config.yaml
n_layer: 16
d_model: 128
n_head: 2
n_kv_head: 1
head_dim: 64
d_mlp: 320
vocab_size: 820
activation: "reglu"
norm: "layernorm"
norm_place: "pre"
norm_eps: 1e-06
positions: "rope"
rope_base: 4380.0
rope_fraction: 0.25
qk_norm: false
attn_scale: 0.125
bias: "none"
tie_embeddings: true
parallel_block: true
init: "uniform"
init_std_qkv: 0.0322
init_std_o: 0.0322
init_std_up: 0.0322
init_std_down: 0.0
optimizer: "adamw"
lr: 0.00189
beta1: 0.95
beta2: 0.95
weight_decay: 0.12
lr_head: 0.00885
grad_clip: 1.0
warmup_steps: 442
schedule: "cos"
final_lr_fraction: 0.03
batch_tokens: 16384
seq_len: 256
doc_mask: false
train_tokens: 122200000
steps: 7459
dataset: "wikipedia_en"
Each number is 200 + 30 x the weight over the matrix's rms, rounded and kept within 0 to 999. Layers, rows and columns count from 0.

# up: layer 5 MLP up, 320x128, rms 0.0816, rows 40-46, columns 0-63
# down: layer 5 MLP down (transposed), 320x128, rms 0.0787, rows 40-46, columns 0-63
# gate: layer 5 MLP gate, 320x128, rms 0.0821, rows 41-47, columns 0-63
up40,160,182,168,173,191,201,209,212,258,179,157,132,196,235,187,209,180,217,247,204,193,205,201,219,157,216,182,185,222,207,177,171,226,219,213,172,224,281,138,207,179,201,181,219,210,156,223,186,206,197,207,148,210,172,193,176,212,263,173,220,193,251,220,232
down40,171,211,227,181,178,177,223,183,186,224,213,228,263,217,204,205,218,195,182,211,214,243,225,275,200,235,197,230,219,209,290,145,206,170,195,207,264,228,186,200,209,133,191,166,153,212,196,210,241,207,194,184,217,187,186,194,179,177,159,205,187,172,189,230
gate41,155,207,173,227,226,163,177,178,164,217,231,215,190,149,194,177,158,238,193,176,242,170,183,191,221,242,206,195,183,183,255,208,252,189,207,210,216,190,236,243,207,192,144,218,219,206,201,165,226,183,225,165,203,204,235,177,196,172,228,159,159,234,224,245
up41,230,182,170,246,213,186,184,204,186,232,205,170,195,222,198,289,189,215,228,248,186,215,156,233,179,180,141,227,204,223,201,199,196,187,182,225,167,196,226,194,186,158,199,170,193,215,192,216,189,198,188,210,268,183,181,215,213,217,195,199,199,243,224,161
down41,190,217,188,145,206,214,254,204,201,152,189,230,262,203,203,246,204,191,173,167,203,186,234,165,208,176,186,210,138,275,277,197,261,187,232,145,182,185,245,239,207,221,181,241,253,185,203,191,204,157,208,174,233,241,212,174,290,211,189,185,252,219,181,253
gate42,180,189,222,192,226,203,185,185,203,274,221,188,171,212,229,208,170,215,187,171,207,195,156,219,228,185,193,202,214,186,215,205,183,249,190,214,189,194,215,165,221,174,190,244,237,214,163,185,232,194,209,228,270,185,217,219,179,212,201,210,223,206,253,183
up42,210,202,223,206,238,255,237,202,213,184,208,178,207,222,228,184,224,207,205,175,183,275,210,236,189,176,208,180,216,262,178,195,188,204,184,162,233,204,234,207,198,143,238,179,125,172,200,196,163,123,228,179,213,180,239,202,226,164,156,207,147,205,187,201
down42,205,209,204,220,197,178,204,229,186,179,165,232,240,217,219,207,175,217,236,238,234,196,227,216,208,175,227,221,149,202,195,175,133,176,161,171,181,190,218,227,155,196,205,174,215,203,196,234,170,216,153,213,191,233,173,218,165,187,235,212,242,189,207,167
gate43,208,181,216,210,195,236,182,229,244,240,242,156,163,186,257,236,167,212,152,218,175,205,172,239,174,223,220,203,192,242,196,211,191,195,213,180,178,203,166,189,174,185,221,225,262,268,212,149,161,242,181,154,230,210,181,155,222,198,170,216,248,179,163,219
up43,198,249,247,216,183,185,239,161,207,214,217,245,171,214,159,189,211,210,227,178,190,217,226,151,209,164,196,208,213,180,179,190,241,222,192,169,257,253,236,172,194,158,246,219,167,179,151,191,217,168,241,257,215,179,205,212,142,199,205,135,152,246,212,188
down43,219,206,262,208,235,172,226,203,210,149,177,210,200,164,198,203,189,261,233,186,188,200,233,213,196,256,159,192,211,210,217,136,174,281,186,234,144,166,175,262,182,214,166,219,200,173,219,147,191,212,179,228,250,166,231,207,187,152,174,205,146,195,187,189
gate44,159,138,260,199,213,236,257,233,198,184,181,184,200,206,246,209,192,175,165,175,205,224,157,213,188,202,183,236,186,223,193,211,195,205,204,182,209,228,216,220,167,231,164,279,176,238,216,157,262,225,143,217,202,187,209,202,205,173,215,216,191,205,201,181
up44,191,232,249,205,189,212,253,193,224,224,185,175,197,202,240,251,190,213,217,129,155,242,131,234,247,125,158,218,157,256,147,203,241,210,226,194,210,148,184,193,214,169,201,158,195,196,166,188,212,200,236,190,204,201,197,158,222,235,173,182,213,258,201,185
down44,181,172,214,154,191,215,200,245,149,214,119,202,156,222,212,232,151,203,166,244,170,198,166,209,216,162,159,194,198,180,261,235,279,150,230,199,203,183,242,163,214,219,160,220,213,136,217,251,224,215,216,187,195,208,194,192,172,183,239,232,160,223,209,168
gate45,259,202,190,220,186,203,216,243,165,158,222,173,168,137,188,201,171,205,139,193,197,216,159,133,211,182,199,176,239,159,145,178,211,210,216,148,210,190,226,226,200,197,221,194,207,217,200,200,156,219,230,228,268,234,149,225,185,227,244,184,192,123,102,233
up45,161,244,189,244,244,274,200,184,154,104,180,183,189,209,196,212,185,186,169,206,181,191,183,247,216,223,177,247,228,247,158,200,211,196,222,175,238,198,201,218,220,146,180,225,141,221,212,177,177,157,244,188,194,218,213,200,206,201,189,215,174,175,184,207
down45,195,200,143,245,235,174,128,271,212,206,263,145,198,207,183,142,161,210,216,198,207,166,176,179,190,249,209,205,252,135,198,219,262,220,188,238,178,242,192,177,191,189,251,168,167,205,172,199,211,196,241,185,163,221,208,183,194,210,189,185,184,206,225,198
gate46,227,199,169,179,239,171,226,249,192,182,202,208,212,224,166,212,238,261,262,206,259,225,217,219,164,202,199,175,161,183,170,211,186,196,187,201,223,208,217,149,193,181,193,208,217,186,225,196,236,243,157,204,177,212,159,178,144,207,213,166,180,188,217,192
up46,212,191,206,206,286,234,194,207,107,171,196,145,191,156,181,216,208,224,128,218,204,191,213,208,211,207,155,191,190,173,247,185,175,221,170,179,180,209,208,198,289,187,163,176,213,157,171,208,176,171,247,224,255,265,252,211,182,188,222,210,226,170,147,206
down46,171,194,212,247,195,161,259,149,180,205,161,183,233,235,266,246,148,220,181,177,172,151,197,166,192,203,196,242,225,216,189,189,218,187,172,161,219,196,198,137,128,255,203,217,244,206,232,181,178,217,203,190,170,201,241,253,155,167,180,191,196,206,206,168
gate47,151,218,185,220,239,175,226,187,211,168,158,161,166,202,253,172,240,204,282,156,271,213,181,203,198,168,204,196,166,230,191,139,231,192,207,202,215,192,205,235,196,149,193,197,189,235,174,206,189,226,209,209,196,201,171,232,184,207,203,205,198,151,143,227